config.toml
d_model = 320
vocab_size = 4096
norm = "layernorm"
positions = "learned"
qk_norm = false
extras = ["capped logits"]
optimizer = "muon_variant"
final_lr_fraction = 0.03
Each number is 128 + 24 x the weight over its row's rms, rounded and kept within 0 to 255. Layers, rows and columns count from 0. Numbers have three digits each. The size before them is the row's rms in percent of the matrix's.

# up: layer 18 MLP up, 1280x320, rms 0.139, rows 116-158, columns 0-159
# down: layer 18 MLP down (transposed), 1280x320, rms 0.152, rows 116-157, columns 0-159
up116 104:104092140112140101103150139161111086122102128116151078140162131098160147120116138127142078160140126115132081157127129116136136147143118156100123093132147104155178131097056119103159110127130143130148084102088106119133096143084114148135111080115126147154111141134111129178129131113126150096149132125110127122122141103169140101128129175171140112067163161133112107103078141128136152123121102128131147094136133123135164127165111087141124168148128164135156160144103132109108134070191130
down116 106:149044132117153119111160128118110108100111134162084114114103112103160126093104136107134051124153159179150111158152141106129128131134146104148156164126118073155179162135161158151127142151145130151130099135145132120163155131097160109150160171093131114123151112157124168136162126117138148129114102138121121131154136129149127150120151130106114123117145124120116159109144157104116120075088160102082104124126144132120098115157160138149131185081150165112121144109089128130169124116154109
up117 093:145148128115095133111137114142154110136121158152113153096141110094183113127143069114131151121096129163134129178116122143110167129128117140141149102156138141139133132148127083147097129108100146129095115139147113125141146150164097156120098108114122119132126122173133094116097151167094146166094134091153124136124135094113114134141118139121124141143107103108188195149110135143114095116142124106079131113141154130152114136136124117129117146109105131161146145097135151131127109123138130
down117 088:113126106129136144175144113130110164184141129146135120142134188096078138088141112131110122118147160123131093135109108100134117139115124143148130142126113128125133144092133138126118154157130120100094126166112140119089131134170133135102130129124118141144106152128118135124122162072094150169086109090120097152116138107143112155129144137153093111143138099156110123126151158117105150134131106126147134103108143152119151095152152141093124115149102099141085139131142125092094132140112143
up118 101:106133119133102120135142107128077099122139116143165124141101147155119121138157152151095192131125107117160167131141074153094131104140146143117099111111151116161137109161100108104143127117145091120097110098113116142141158083084103101128108124135085080148127103152128153163111103108130143143117103135108137118111130104099134086101130132120101087123157145140160118168096102137116120134159105149110180125129185137099107186099139148109153137166115121119083116117123111110165115150182164
down118 100:168151154138109147157112127114134070137117117137130139160156178145125133125122141114114159155116139146121119111122122109122125171156092127127099170124111157135111090103107078163132141126142127132200151129110144097151109166097115114113070101123118111121118122095159158132106140143132120111126161085102112153112147126130105126181107104100162129096151098094102162185061147144106155156089140155093122171126137098151091105111108136101113166104127148133146164086095174138109100105142144
up119 100:144124126121180136123148081124120082169139134170121085112150171143115117168121101180093116128118155113119141128123156143137084153120131143107119144095135139113110163096125127150143131098125138064128137123134159147165089104056094107115126152078151126139128161119117135127105164117064142136138115114123135115127110154150114135111171140127125120142141161113145122188112131080125117095132125159143184122125091089135171131148104146150110098147141140098083105112117131126123126119146141
down119 101:161109145121065114119141137107130107109167124114101126152075144123152137141197138114181102155105133124156101167138125093119114143118138117116125124104097097086153147108168117110142136152136183134121137118104111106142123114171173106092115120180126118181145087076078087127098125114142146101130140118108116108134136176109116153130184128115143123144144137106116138145137121129136166137129125149144120120116176152125151109140129166182127122097132124134107148133183096146088182167153144
up120 093:160090095118122152098138123138147126105173090153163101162164139135174142108103099117100102092129097114121080094144120182108162158120122123102134106111121153135120112136165160086149117153098136126125129161129127106126139124145150091141139150128120129137132134120121135112113149135139149102142140104047106111135139137168111094080136129122106145109158094135129107109088113085148159117132085147083141135124144098111095130116108127137127089154142142132171093102131082148163099104160139
down120 089:172103135121142107123117133098145086124123152120125128159088162121110119193139120149113130131088142104165136131119125096148090093153117071139127120113162154165163133153123117162133134115111147132114116110099096096118146098148105145179131091125157143140141109146167133108066053081125147143104115158125116168104124151121079122135126123129136122091081133091174104116142101136136112077104169120118126130118120161120147119147162122134114111135175158130136094187146138134091134114157140
up121 106:122122085172114116093157125125109166104131112158136126182131122143105131144128096156153131119121102126144100132154160138130121141143153150137108169161131105123090131140092127129125132147099145131176129156113133142114175164117129139109145112154142166111166120152147112151129150105149132077114149193121136098145144149121100136129164134130132121137168131109132119142113125155047147135125172156172138123128145160095131151118093089122133112109112115131133160153178109117146173097159115
down121 104:140117136158125162210125132124127134105148113120135160095150111115113152104132137073087136140089098163095127127144097093102099131107126111078128103113156130132157137144130088158171104170147131143095169106100145128157157116111121118199084136123124153127089124137164135197146143113139132166157102112112176140107126060162130120172109107145106125130160156146133103117134121132155135123149164121125179149125133132117143092144118126115142111154097107133125144117152172125110129141178130
up122 098:126169144153101143116131167108147148133124128116103162126155104165128099117135105128120113141097105085112119119132130116125114106137157138143129088109109118142093125138119138119090121122103145144103082139123133175149139150154162115159136104163127147103129122104099133114150100095158122142097108134142153159113120139130139145117157144139142144114179194119152111090163138129144128154172172115120148100104147154159067154112127186171102172149127152119115134130107093145136153091123198
down122 098:120137146089111130161129136134156099145155081132145132118112132144107134101144150096118137136112147127153102096165150141132132115166141134144123151066142132117163149115081146114113121124175155150145141112176146119188168153118126102134125105143103130135089147117124148126149140193167124151110202103105098125146153179127130123114111094085103125147096116140140154164145111086108129128127139185156101111088090132134127126135121130111108142110108153167120103122159140143138107154144088
up123 097:135108178157159123135129117147120146130146130130123134123104106113124136116128136137124116130075151081127151089147124100142159145135116133156136102121133121115144115155151114135092163110168165168149123130104101138132131131150142101157132097112098093103133173091132135126126100102134139155070113125096119132142129135156123116121131094119126120114122143105151168103128090158160128123181126078100110123134113110130146133176104172137121108125123142136118088143158144144105152112116153
down123 096:134132112151158166135145129087125109166099130121141155121137118145160125160131096118122137153132154133106086174139164117138097139142119145134142115171129156144139113152136151139126156123126092168130142127107139112132140096116119140108102124100084149130141133134126057127145125105151139142102094155137100164139183122144139144163037161143119116073132130125150106116132159153128102130152082169163124132139142155125122140095130120129091144130128099131094132115162136106101127101165165
up124 101:135109136123116146132116174106108134118119130126141109170129152140136131122102115106096182146133088126153112166114185157106167093157144165105118136087152131056151170139157127142146124086097123123118152117097120144107115074118145136113170151155161149091126114164113129125101127137085175064128104141164136166121127114150148131109117138115102136101131110154098109158103147120161137148112123118113121141127130132151109139147128117090099168159166153099134138124109132146116163171072106
down124 098:126101163144136149091144108154143127109132123129140103153155097136102131128125137153162164112108110153128117131123133090103091133066120122146087110105157130053120159141118126137106119132110116130146141160128136133134142134086133090145132095153116125098178166116075125128141122171165183113145098132115126090133114130120197102098124114151165123144093117112159167160145116170098152143107130138146104102154144128130072169131148112171125136146137139123135138156111105147106155120145119
up125 108:099144130077106116096139106099125125124127165151140121105122166131117131105123082113155155102130129148158103145091130108143145179104143132152116117173131120137104142079124144108105141127066104117165106102125146117109149132102125122168165166116134135143130133100146155152141164091163126148129159183060165126158130123130138097160143122113128118086151120117116139157153132160119134146156123153110164106152170130133145132126091112066143130120154095116122133146104136119135118159124129
down125 106:086129131114154080109104137139071133152108139093144088187143113086138148141141131136141120108129094117133161104136123137146134125095158140127097117102129115113138150153121093095162081115118094132092153113123117130147100129119116156097135118134130163096131149118123113148153129123125094109140108135109126141128109103143096107161102132087095126127196128132125128145115118137125122149093129106147142120171145122104079111172119154116097117125114104119102100123112120160099158110121118
up126 099:154092136164113133110128117086119088117115104126138129131135101124149091166100082136121114154122161126115143135145094122165113152146128116136181122088137145171103108116147126128141141135117107151131108144167128178127176109115118102123114125124141105148144146142125093093126069126140124108149125150119118159135146154095136109147122075102119109111153120081120142143104132113118178166094152156101138139168164122113137101114125105132130130137122113174122147108155132124121154135127147
down126 097:103126102177100156143129131110163119156088096156087104088162122154111140059095119122135069151119159117149101125145140101117111126144154091138132108143145107163156160106136170093143174168147134099120133156140129129174139109115108153078135110158089172117103160137157140149163101098158100102154138119134120154122147102119116134105137130148128127151124115087072139099131128170133162142123128111135176133130125138137104067116123128111127179120142130133131150137118125098120127085161128
up127 097:139136174126095131153144119170160131142128102129128115141124134137144137119096143127165110101122083129125092123146128117174147167098083139131140164067135115128106126134120144091080186138132108128128121092129089102138119153111123116137155153117143141160099196120138127072134152166127053153139124158122152165140123171159150103139125146111121127099138175104103156123091157153114152113134096048115122129110108152173104126115146172134138127140123114162112106144163121152152096149106156
down127 094:138135124086129150112170128107140117139161163132117123130099100131128133158121131116122142110147153100126105117155118117139134061130117089140097149152113132093096105168105114155120116115161128136115144115116154127116176173149155105152115145125102109108131160151165151132161105113185161139116100128119118065136120136107137134147126120134148139130104137143195124125120096123126131175117152128105152121128138117111140121163146122091121114093128140141083144123114153109142111098118090
up128 104:126131108119150121141126128081101136139139148156133096157104105179114120156135142138129126136157116124121133106135126129100136174153100108124122150094127121162152144146139092153162124141134151135175109124076137108151147146153152156117120156132109105100128111117133099093133130186156111099149207156134080133110150136113124116069096101104101169091139133116157141153106091086122123167088124115127138144118148148117134135110101131117148158144143133113153145096126126096103131110152166
down128 101:143133148095095161117146112146120122086139155120134110115093164124148122136145119133082130114130102111163108109107120120147139098155104146133129165124142190161139119129101161145113115140127123110166171155114122121110105146096081150172100151131126156115149099128127107092108144089092123197165133115145112119130134124117120122091121093144131101108155120180137124080114111169172105114153128156130125141153105173112135118165099119117153181135118096149140086151146149127103129117144156
up129 096:141122118117134064131120142127178112131146144154142144141114137160138181115146130117130163134121117164120156140110133092126082152101131110112118159142128106121099119099162105107114118103098126070101117106135105158088107100136142124110123160085166134162146138143134142141070148159158118081152118122159126120113129122118099135123153108121119107118112129114145135151121136139134118129114155137125129085131122136137148130076156159157142120136173130132123088134192124119097142082101123
down129 093:131128123157142191103145119180152142139107125122133138125141111113134167107098085109150138130147155121161193147132096082150118120144132118151124124148116130138113126141082139110116113143134116138122090140132160130138123123135163086115121150120131140140127061146127129119069159138085171130144131126080138142135170129113142105069121180107124144163153133117114178096118164137147172114093130119148128157139139127155164138138135109095191156165147073142150123116143120114107133162109141
up130 099:165167133121099094101134131137131143140153112137126128142122086164129144129123105126114108131092135119141108112110120098145143104114106088158146124170150153136142142103116093135105164114107132083084139131152125135125143119063152162144151140123103094126131116102156172115115133095115143098139149146179102112146166127109099126152143158120140147162143123093138104142146127131114142128125153194165162124116172071133132130140125085090121162121098157156156127115111112117111156141142068
down130 099:098134148137089137108109149118097167097133153172126105105170194132124099148150145123147133138124100132136136113136146140160112085158127123119066088117113153115098139145058094113176138143130118120080149107117125107107143138100173143147130145098133160171100156100117091144130141147092126153122144125174109098135098173098122136147162123124107119091123130148135156159105113127105138129124115152070117163161130117108130154152102092137105151159080126147111175114109124128102170122083148
up131 108:174115103132117143089152108159098124142155148099122099122139137176136112135150148146158117153170123121103198130102149086121099110123128143106113130139157132129122161136097104113142146127107158107127122111126140087127136134113166142100131104133164132098099081156103094085059144142157084114135181161142113110086093129124102119153116106098143128146131150116124167123147145114151131130156144100082143113109162122144144142140165131140111116153156102151163095127150143146122127079088152
down131 112:075154112132103111112106134121140141142125134159184103137149161130135133152147131134136088120121089109189142158131140078134113130152104106160097120122124132144139133116096167133121131132114132118083097129139158162182125137063088107119148130146155134149142181128142154114132114127115120117074120131116117133134201098176115129131115126145130115128131178124122158120128100111124121129049102147129096127097140153106170152133121141147118124108082174132111124142107131162172134159126096
up132 099:100162112140133100104098109160121090128062075106123124140112149150104140134122103103120147109113122122121150091125153125160127140132116101142127098120084139113112115130121131128113139130114119160165094113114131079116118135144138128152138108093107141167102143110100159096133113097094114088080171099087158132160153143115149119153109102141133110072095135129147187152095148100147123138111185084127142101145138144155158075151138155147135109117134160127149165139119160122180127134125096
down132 103:135155085145114145170133117136099105153117139091140089150124123169122102149126153108093139121156128117134180160124116147133157140127122091075110140194120106153099118132120123116120154139178139075116123120112126146138135109130139102121129155134102140140132180124098157069153122190122127109086145132144155103109103128098133132135138121147126115141180096118126085138121101134149163090165178138152117081156123156090099154125147103135156127123123151127124152114077069119145135129146095
up133 100:143163142165093119146107105167152114098133102152125150130114095164093107142126113173147100116106122130118098141117120111173128111157107120092119124126134114129071137106115121170159133139151105149107080109142122160107121097122125136139188137089165087147113102123118143117151142122145147108126119170116135160154117144108153132116127084120151136135122099077151124093121136099109106139151140111144091091140163162136150121154121145121102174144153156102142109168109137156150082064146129
down133 100:136140111102089083125126093122116141124149132161110116159124094130131163146118141188117129111126145108174089128130120120158098087121090122135142119133117130140175117105132126132147131138109163100146179092105116144110195161154132134165086168153135130144129119118129151147108112106070132133132118143124144107107114177182127178106110155130098085132119121128112132106134103144135135145136162072090144072161128098144155144107113124151105180150154102114129118125128113107121138099126128
up134 105:169123099117123106167129141113123131102083129154111081107085121146135120167128122122161135140085152121144156166133125101137123130136128121149119106109173128135143104122117130119175109073156105099103109128127097126153146162143120116156133080142107161124140117106100131128117097175108108156136134152131141137138164169148141072082120098084149166109136158094160123116102089118164128088137117146153099086149181137137169110152123136094155120114113099111099127107100117138136132140107128
down134 105:147128156133102114092118123087169118140141134115120133134068106144128098146130133132149092128150103156119127111134138124106155090135132139155148143114145128083142113158095123164143169143167139157071132167109149107128114145127094176116114134142116172104107111124113171138094123140129142080122146096105164117157095131160143138125101110144152120142161123136141115100140089139154162117129112109082127112129063128136168114112139138118148145149101138140093123123098148122107136175114137
up135 105:098139106092054163129164141125129102155107095152127098122113111162098152164134123115138153154125114112122094136101144130087079112140148091155161126150051146125139145071117115101142172124122110117134091131158135148147137120074110168124129119112149148161103158135114085137143159132113145141116142131129114104122117184117081159139117149117201148104089119096119167115145103117099129145083114145101170127129135124086075145140090116126111141076157145169117143102117152100150149150138160
down135 111:149122127144161154138133133127112119152079118113176109134095151147118095139155144139074092139105144099144151159162119109103167158133150111136106153123105124132081141153129126106173105131168142105095140137101121131141121098104145145090147122116113112117087104137126165129094153124133111095177098190119141108144144174165111154110134130164119126129144141123123131131149097100088115141100167098132102182174139133141157147094132135136122117133080180111098133113130123171114159093184085
up136 110:061164169143145166186118155150141081115111133130195108113143177140133107095103102129126153133184112110111099147123107080116137140135160112111161126129140150164154114130120131128103138094139132128144151079165121127133157135109099087116139147146110133155170141112123137095123141138094143150117130137078141084123113109162122151135107163175127102113128178093182113111139091145168136121106115128098142124180089143116149109156127111128112102129167130102151116150154065141115124115191084
down136 099:121166117102100138150139113154123125091152131170136093107129106153099136131165155145156130155125110143140123130074119112053096128120141163094132147122096147135151088116121096108140185122158135105123188153177121100197118153144106136124146152128110104136134120142104112159120137143111151099131128135171114099140105118122082134062135134135135125103117159096131139115126101085144174145106126141107148127115163057110112165168140146114162088123136182117084135101060119101127123158120142
up137 105:126150150151156166146109143079146099126120121116153089145104152125106131164162130145154141139169133122164168124104158141125180124098125125108141154137148115112093132129158122141107152085114121151138114155097105122151121126117119116118110133178139109084120102105147085120134138125071144157136118099119126099111106194147110152072099129099142133098102157164107150160099117134138114176115145135122125160097186116160167117131117111130109086141134143114129118120143123110113175116105141
down137 107:108130127129133147163131092145137112152117128155148146143153115106100121119128129187070151102114180134163166101145101154084122088152134126120145122110148174115127143148122133115106137069123150113115109143127134158120133175095134132160140113103089128142163142110131154119151108105163157105130155155151145148154115151135161145103144103082159113132121097130124146094061109121109148140119127116127146159168093118118141089099107099139119162077160131155123145122174092140106143117109161
up138 103:130131145124110141106101124143080101127098158141134152110180136143122138105122124133142118112104117113182116124174119127105132142172123148092120109108130120099136123103154109125105134135109136104162117086093167161151103106120142105145183085149118119128152105110155109115125123144122113187120098142153165158111160095128131114159158117128130123142110122092119141136105148132154085120091130195109173130127148144118129154105101113076110134140172160112115077093106081151129147146113104
down138 100:131152110107146098128144087168124094147134155129126168132124141093116121159126128143088121096140130111126142152142117173115129139128136118115079111118121128138103101115127166152174108118105165139089111131169047061131085091184107148152171138129143104130151090161124128060132163108142168108114117109120158156175106138158131098105128114179097144095125136131133140159106141137153118102155123109149127101167137112151109147161172114127151146149181097142152127145136124145163126124141121
up139 101:108117127108146133144138153136139105119113131187123125123149132121105164118103100136091090102099121131098091128101140154128099136120162111104121108126140113118154129124135164167101131157086151144150157168152091141121158153087111115144122138152146123131141185134107143104098151153158115107087143111130137134129150119129096141160119168103183112171136117161148145113135143131148142144175121111065093107165154131095113151159101104136081095085121119156097090105135147101140135115085145
down139 099:120126125116166158153188067130097100157150145107147127131108166111138118061142131129174137129115153152094136123103144174141127065113131151113144134159121141101133163149136129161127169112071132127149132101114134133115145112098097157128111085173158151093153132180129101153160137087133095109128143109107174157108112106076080134131155119111105108169165153123109124085089065082123108122122117128126157102086154134120130164127114140145140147129123162142132099117136117105137106104128092
up140 097:087137163148115135140115116138109124141135078121195109108160107112124150158134106137120125091117142120106151152110125126174134114103141141104151130145139137088192144155130125134131147115146093120087143140147082135100123096158096120120096125112082097158134161108146151090146122146185119156118123063135129137141155070126128149089123137131076126093101133142143130142106151126156110139104145110159127109129093160100139126098111095145122119153122143092139131105142158112117141143136097
down140 094:150110104114149124110120122117132110110135147175152151146140100138149074123162081108150143129118147140126149180160131147105128144162138109130089126138148142083141169144118101135121144135118136111150087112140117125113147130124140084129128125149123158159145082166157159103136111125111123138128143115133121130133088131135095072112156141120195131177106158120129123172152111166131133129112095145086102091085136120135158146164078114107122158123125144149162148131090146180119149107148138
up141 096:080111167121162128092106126097175123119121127104106151129154099106097159149132128083148143159109125144108123173121134098124147089148137123109153135131152122108156122133100102144139110119135160117136138139130095119108128153170115140084133133062132108097124115150121099137109128111104125092118169039121095117089104121128140162149134160069121105114165133141128120153081155145156090085109162132134146134142151122127168110143104127121172154126121147156099134103123135152122169140129119
down141 093:115108116153137110157129152118140121128160117141112116152112076120161105100170109138121144069120117144131153166151137151151148180104146135154086107093111086100142142106148091139128125114147130115091128115096148128156138136099122119171122128153144109120102121100132150126175129113164120138144092151120155098165110142132139147167157112154124124166160150124156124134118124132160130155131116119117118125094120145107119123144087150139092182163147164166142135094119145095083127109125094
up142 103:126143166101140148117130144092124153137111129171121103161081134157126149099106107130142103127139119127133129145139121130166159119113138135168106153141149127108122108068102125109143147034090126123120131106112169122109124104138112113185126091113158125118110193125173089115130137120102121169178104152105088087135125106127135130171128124126128106118156137124089161097167112130138125114170082172098126127145156141161131130154098127151149151092105132168136101127108082091135146106123142
down142 105:133154098161079130125089121131119157180138147123176103141140112113128138109148160130139105133133126148097132102149115174147173149127132164103104105158126148156115112123152108095119180107108129141113149174123075095133128140141079124106122131146123092152163144134113106113183105119117146136124130125112129116133118140135107129138105121124155147086142123082097083150137114168150123133111120091109175124125115186108152110099129107071158123120094099120123153139112091198157084112132088
up143 095:119120116084131133096077165159125123125124134135116139150136098151147132110148141143107139126111130153155122145110163129115131142157119114116123108122142164147110104102107137099115131121127145120153102125108146162136138136124131130153096108159128132173176120147116099129147140112107103117130118104119158146096104128116110148126109163141145114139132142109115158113112143110137107152085143098177137106105113130123142085157069090194145176141111083108140108119108146123118121125151117
down143 105:083124108139137102135136120121117196123122118134126151121122141108130095123147125126132148133057120115163109159120116150086174151148117118147130156121070119118083173123124117129121136107129107164165087128094123166127115118146116098160130100128136092152092091140116165148114151132132138119119150134151123155127154152113153130149176149122151131154094126093143133120125127137135129099134117098142114160133137140071123092154112122110177113086115114154123105116111114175123170146120159
up144 103:156098118118121110117083157116175120099116166103134133126129093175136129079129122093116175111105121155113117133146171128098109181102106144138099117133160122111120135108108107122150135093100150153144096112100153102097133093102125125123114179138100142119112113156142134145135125128109150113142116131183104131136118083124151111127151140159162098080132126178163130163151131133119144077168119193099127121125129140124123127140090122130131159122131087150133096108143181107127134118195156
down144 105:164177146134182142152147090138129112097150101151106087099122163132126162137140118107069152139125125139118154142119146136106154111116126130129119135131142094145153080157129124115120132183141164129168124152149133101127122092109145094176169089170121107120126164116149158105133125120178047130143151120106162121116131137121137140101137117126112096118101114137128097083169130110152091141084110159143104119173114122111125117165168134149112159147148088134095166117132107132126118115110116
up145 099:147162094133133129102124104124103153125098130131138120119129086146148136120156146099123133112160144150118100124129128126127104116125102152127113131123109131128130133155115120120113079105131094104099092098095129114131130141123137098132122126126113165127152142133115091112172150110130118167118079124150136113141150143126147118139101150097164110076112131144097105158089107131113188128161118153101145125142128128133125088114115150162145163153124073190136160089140129101143164137126120
down145 097:172117123112101173114094144121128146113121128114145079101121147147143097132124149125142142144148154122120162108142125139103129116151113094152114167137184093147143122165145120136132140177135126147136136107068055115125139122106102163125139095139115085127130154128138127100078138129143132097141104130103123118113132138131125181113144122169139135143163102089117145145098153130110114116110176154149127105090136132127133148139173112121127112109120149128127118111163138166145111116116120
up146 101:133162119150109124163135130150130125115105140162093104104124160137112141125148152137148157091156116113185098178147158117095112149113133141128093169100115156170116118103136110102138149131126112138127141124107128159125084136115150163142114163140102175147111094109136152152084126107132125164135133156137147113114117176159086111106159121107150136157122165121151140112114107118124141187151144119105112171119115135118193107091115117106132137123110138152126125127118106177106138116160146
down146 101:106118084127142146169142107175146110098115121143112141110148162097146146196145149134154119130158164120142130153081092142133173124134124098172138142114110133105111099133133142147119137100106139142131124131104168116078108114139098122141140143097105104140128173132114138117118058145104130154148120069161089112122118115169131160074104090132140092128121145160083114098136145068170114089116120119116131109137097125118147131111140116174105171101109165144153153143097127078150112138134115
up147 097:108123101143169143126150142138147117139096145115136123130139136087158079144156113127164149148141096141103149139090113154096129153116115105087102099128159139103152169154121145125135114137109185130110135135155142127155118197107103135148139140139105141159133077154097098113194114123139158157098142132120125103105138116127175119142127185117142094161095098114152143095143111100078091142144132158166124100096146109137163122120111143113094053187142135082091122154102182169125118102129117
down147 098:096090118102136111167177109168107118084103151150151168088138085173141120102063088093115133110161141103142128086160097156108134102157117114117148069141110118131139109149155102115138146136104139084123128108158133117116103152160147122148180166141138128147143147124181116185166086140137102105124097127122130136141103110148153152085139130121154122128145119095089122103124154125191112120109128078120157129114162099117166125126143150118161123083137143066120116142179108127113138146131129
up148 102:091158121126134119105106088114172139099142131149091131105138166110137159135102136084155128160133105129143115119146086082140103155112130107155163131136140161130182153102148129130113143111094113147126109133167130144148089150159121135109121131114133097134150087113102094144124125160160127151098104148128135102116114104098119119159124144110123130165122145104151137177096107090154121106070089134101157128095146089098167176152086167095124130147136141119102086114142128129111107157110131
down148 100:137160117137125120139122149104114143115127151167033115143156118092148133174097143101104132148180080140168134130114128163156152123161135114109152131130134118119135090142164120090109130090136123097151141146128142167134127096179158107106131166137114168160169149131121129143130144163132106130134153138139163126156163141131129094140161141129122147149097134189168110117148132124129168143102180102131103120120126121115111123102116096123147132108160164137121151132113103093123099140091105
up149 098:136123148094135121129135143119119108089161160109125153131133115122135129116129142119142123110131162124107086135134107153148164127156089170146092163088154137130128124120148120113131175136119166085085097115107134094079118135123130118127093098137162165090132145159133156110186109115091116091148164121140112090080122181132125144164145114098112167151110108124134106128157126140135112098114104131133113119107113069133101150105135155096102116112112111143134109089131156145142091131152125
down149 106:168138144137117117185136151108104146079092094113149138138122145081121130085141134095113121143126085130107129118120090133127114158104119100091122157136131129106117134172157113129138142152100096091139120148138118150142106126092074187118141137116154108181104158117175140105101182099175114141138139161108154125145170155153103149101132103169110143100144126176092129123102115085110109109140124183148116107166134120094123124112117112119147108108161127160129169121127194102131112104130128
up150 100:075119134143091131077110119111137114154150105138112163147115153130183183143117100085133091147097130155119153131151111101139138108168160137147138082135142136127125110194090141113141124087144094108074132131140176110102139128124119068129102158160122117149086132097104111133121179117144080110142154140162124124129131118138113127157134084142098158131167114113106138100153146126099113120121119110170100100107110123181109150124130139085116109109147122173139131134143132110155166141148105
down150 098:102123074141106119099117156134106108148162149087130181144105144116168111109149142096190141118143141150158146153145109140101120106116123084172108147142115136163112104125099137108088133129113147099089142118115122063114152178102112115103116146152154154146142088101111132153100106146157154103112100165135130150129134123106137137144118127154136103117107132119146129100181105126165145135173093165153100122126171172125121132127080141128090120148109101129147104097141119111150114159137136
up151 100:127154119104136099149153165141146144144156144114132117134129148101120114138146117114136131140111149119126133132126105108141147118160108118113109146128115104126126172147131149107153130177138132163101148165102135171124159070141120118136160098104147152090102108116117144110130116155119144093128153133083147155123152092174135102116130093088155075097115160120138127082116168141087134113115118133133143111114155142147120116115127142093125162130134142137136113147164105124160174129134126
down151 096:125148143138140184101137114132144136105129089117161092134145107153141147135120112136107139119147135155106116135138127141130104126111137099123113133119093149118130085149120121150159137145140128129181129112112172147103099123101086116108114101147099138153097129131123143134085147126095170111128100183128147114122149092164169057127106165145155147144112146128096107153102127135128134069157142135113097118147150123109168122107163120198179121137103103129084126135113139102157136101113077
up152 096:136149153176154131116116152160158173134122171129088121144129141147167174170154117108121160129069140107113124124117155136096158157120094108137120107125150106129094146112155156122099163110102125171114163115105150117139169093149130091158118115137096108101116110160102140113159126100095102117090144128150134194162135152114152154069134123153112112152149146108142126118126143150077155136111117123137146154135083107129097122124132102135078112154143108110123129132097140125151135101116090
down152 095:151121099131112110185146156131124146153087122153137098125140107163144076148101165142101107119165127187127097095151094159127146138139146125148135159116147095151113159115095114171149114123140128144094094121107105148143169137096115158098132112118091125136116148132135110161120113112116150096118103148113152117126122143159130102182124131087149092116121121096130155154143128118115127092150141143126154156144107129109150108173105117119185097120162143110120157109171133136135124123137136
up153 101:121156183145125123111127083110122145112127063152124124149105119126125148126110128111126169124117128130133157104137123112147138150131151180146136088090111115067188115114108115142120157148109155128108097122129139108111112138150156162101144165094125119125106139112105096138154135148173094140135136149128089118109128145113100125108136135138126096131107192167141145129163097131149112117104130105114111101147078157126135107147130117145099115113079097160114139126163124146167172165162110
down153 100:163099164109121143106162105094092089144164110103111110115154117144132174116130153131100104121102107074109113099114120162139112118097127094139126166090118145144113161092105153104125169113153116124132119128148092126134144098125120130135152113143114104093128092128115138080170126153141131109098061173150144133154083146122108105065114151196119122159152137079181111139149110140152161163146081164090111117108105135122207159089095117163113122163127131147121140143129119129155130115112125
up154 097:120067186067101102127118156181165094137145154084150137105149138122145162102142106151108161096094144112103132143099166151106150158129130118109172109108097106196109115163150130123077124143122131141113141114131134099124120115121149117106168095131125108118114145120143139131103121140153109171097132144095166189154098144136124087142117123122137145132125119128116138168120120137100137151146094123149120152121138141177116115125136082155147140161128094095159167135131103112149161156105092
down154 103:165088078164144168165102118109154104122143139107129130108114118128109156133153079090162131127072112079096121135132128129202134125158140173144112126165090148118080114150139165150111142128130096113164128156144111142160096135073135124151158113122148095180121122120089119115134107150162109117130104147132100118143091127119139154128118094126154142158137167119144126171146139151125152145139199107151109164125115100171138134146133110121143133124089110128121121124117137128099152141082101
up155 104:125117095095109119145150136099143068104166138144155155144114156146100122187117154148132112114142168118098150133139137133093136098094135094175154116141088135098117134100127173128093157106109115139136118114175125128147172114113102127112123111124112109106130114123104128146143160099152089121156150112157137128118113147086142090162083135115116136127132165102146168104125084141106134108125141115150144141152107117127157154135064090093130143184157102139133118156138150170132093114090133
down155 106:092143152077119097121117107121135134110112092157103093157138158160120119155091130140117131121140099099131129090108109136154135109153142084081110100166126099129158100105127119143133134116104096117126140117135137121146180117145089109121137120126112126087132138149156106115134102126128188165137151127113125108107132107118127137113116125161144127163134157111131096127125160130153156093148110129087142132115136124146145131178134093150136130093107056126096161144173131085102081147172112
up156 098:086150099103127139145116132141132158129126122145127112126109149132113144141112110125084081160119095157124132098110167170117152130099141137120135113125114169104113128152127138130117080141115090180134128099074135176116158110139124099148146165127138173133102118117083133177146140163108107152121098122179145084115149126103161137137139109150138106125163136149151133118164163121158105145143121115080128093132193157146121134090100097137103133104139132076135098112104139080100099116165158
down156 098:163132160134170096138138102144161095152125098113136137094143116087158107113112135173120160116159139138151090102104154127150148130127120165143066097140136117100117131069154127144144122109142162101121173130142131116158110154129123147144172141143133060115100150117144123127163135131088111137089148118075127182160099099169153102150152111097129124162097153117109152098131129119161113163110108133102121118125062164116106106152155105144098115125150112155107183138141138158117175148146127
up157 100:092130126068095126163167159142133116134148155088146162129096152126155129126145111156141133089114120107153124130158141145137143120137141153132173153162130149138108146111094063147088113115090132116121145132150117088095156078142075186139102156121147112140098152110124151144172142141156159132126144120083191122134094098131142122158126131132144130130153149131100144150137095087116140152118124084123137136152131141204127138143148105176168106116115138095107173097145119137123124093132136
down157 101:138122097171133169145144103115136076151150106131140126146145143107131165196107159131129141194136131097172125102176087122126138127115107127146065185099169104169105153180138114116117101129126155093150139130141147176126097135104112117145071109131114115105115108090080134101114162122135129137127104079123172134120139139124103151095167127105134151161148146116125112150148074125109111162111155129099128151156148161172133135150103147151111125114123085130133120122213133101123127122165124
up158 095:114135144072162124126118162179118124134145163086153136133066109070128151109113121122132165104107143132149108141130154104128121193145099155088123155154127112085147169125107162152112134151136097135089139134170057122118088149137135121161146123143114177123158125132090144099127111172083124156137131121123108090130117107111113142086126093117099127117139084145105137136150117109137122132155088148082133107145117151146075147135130122109146178103100115080150114125099173132159085104118106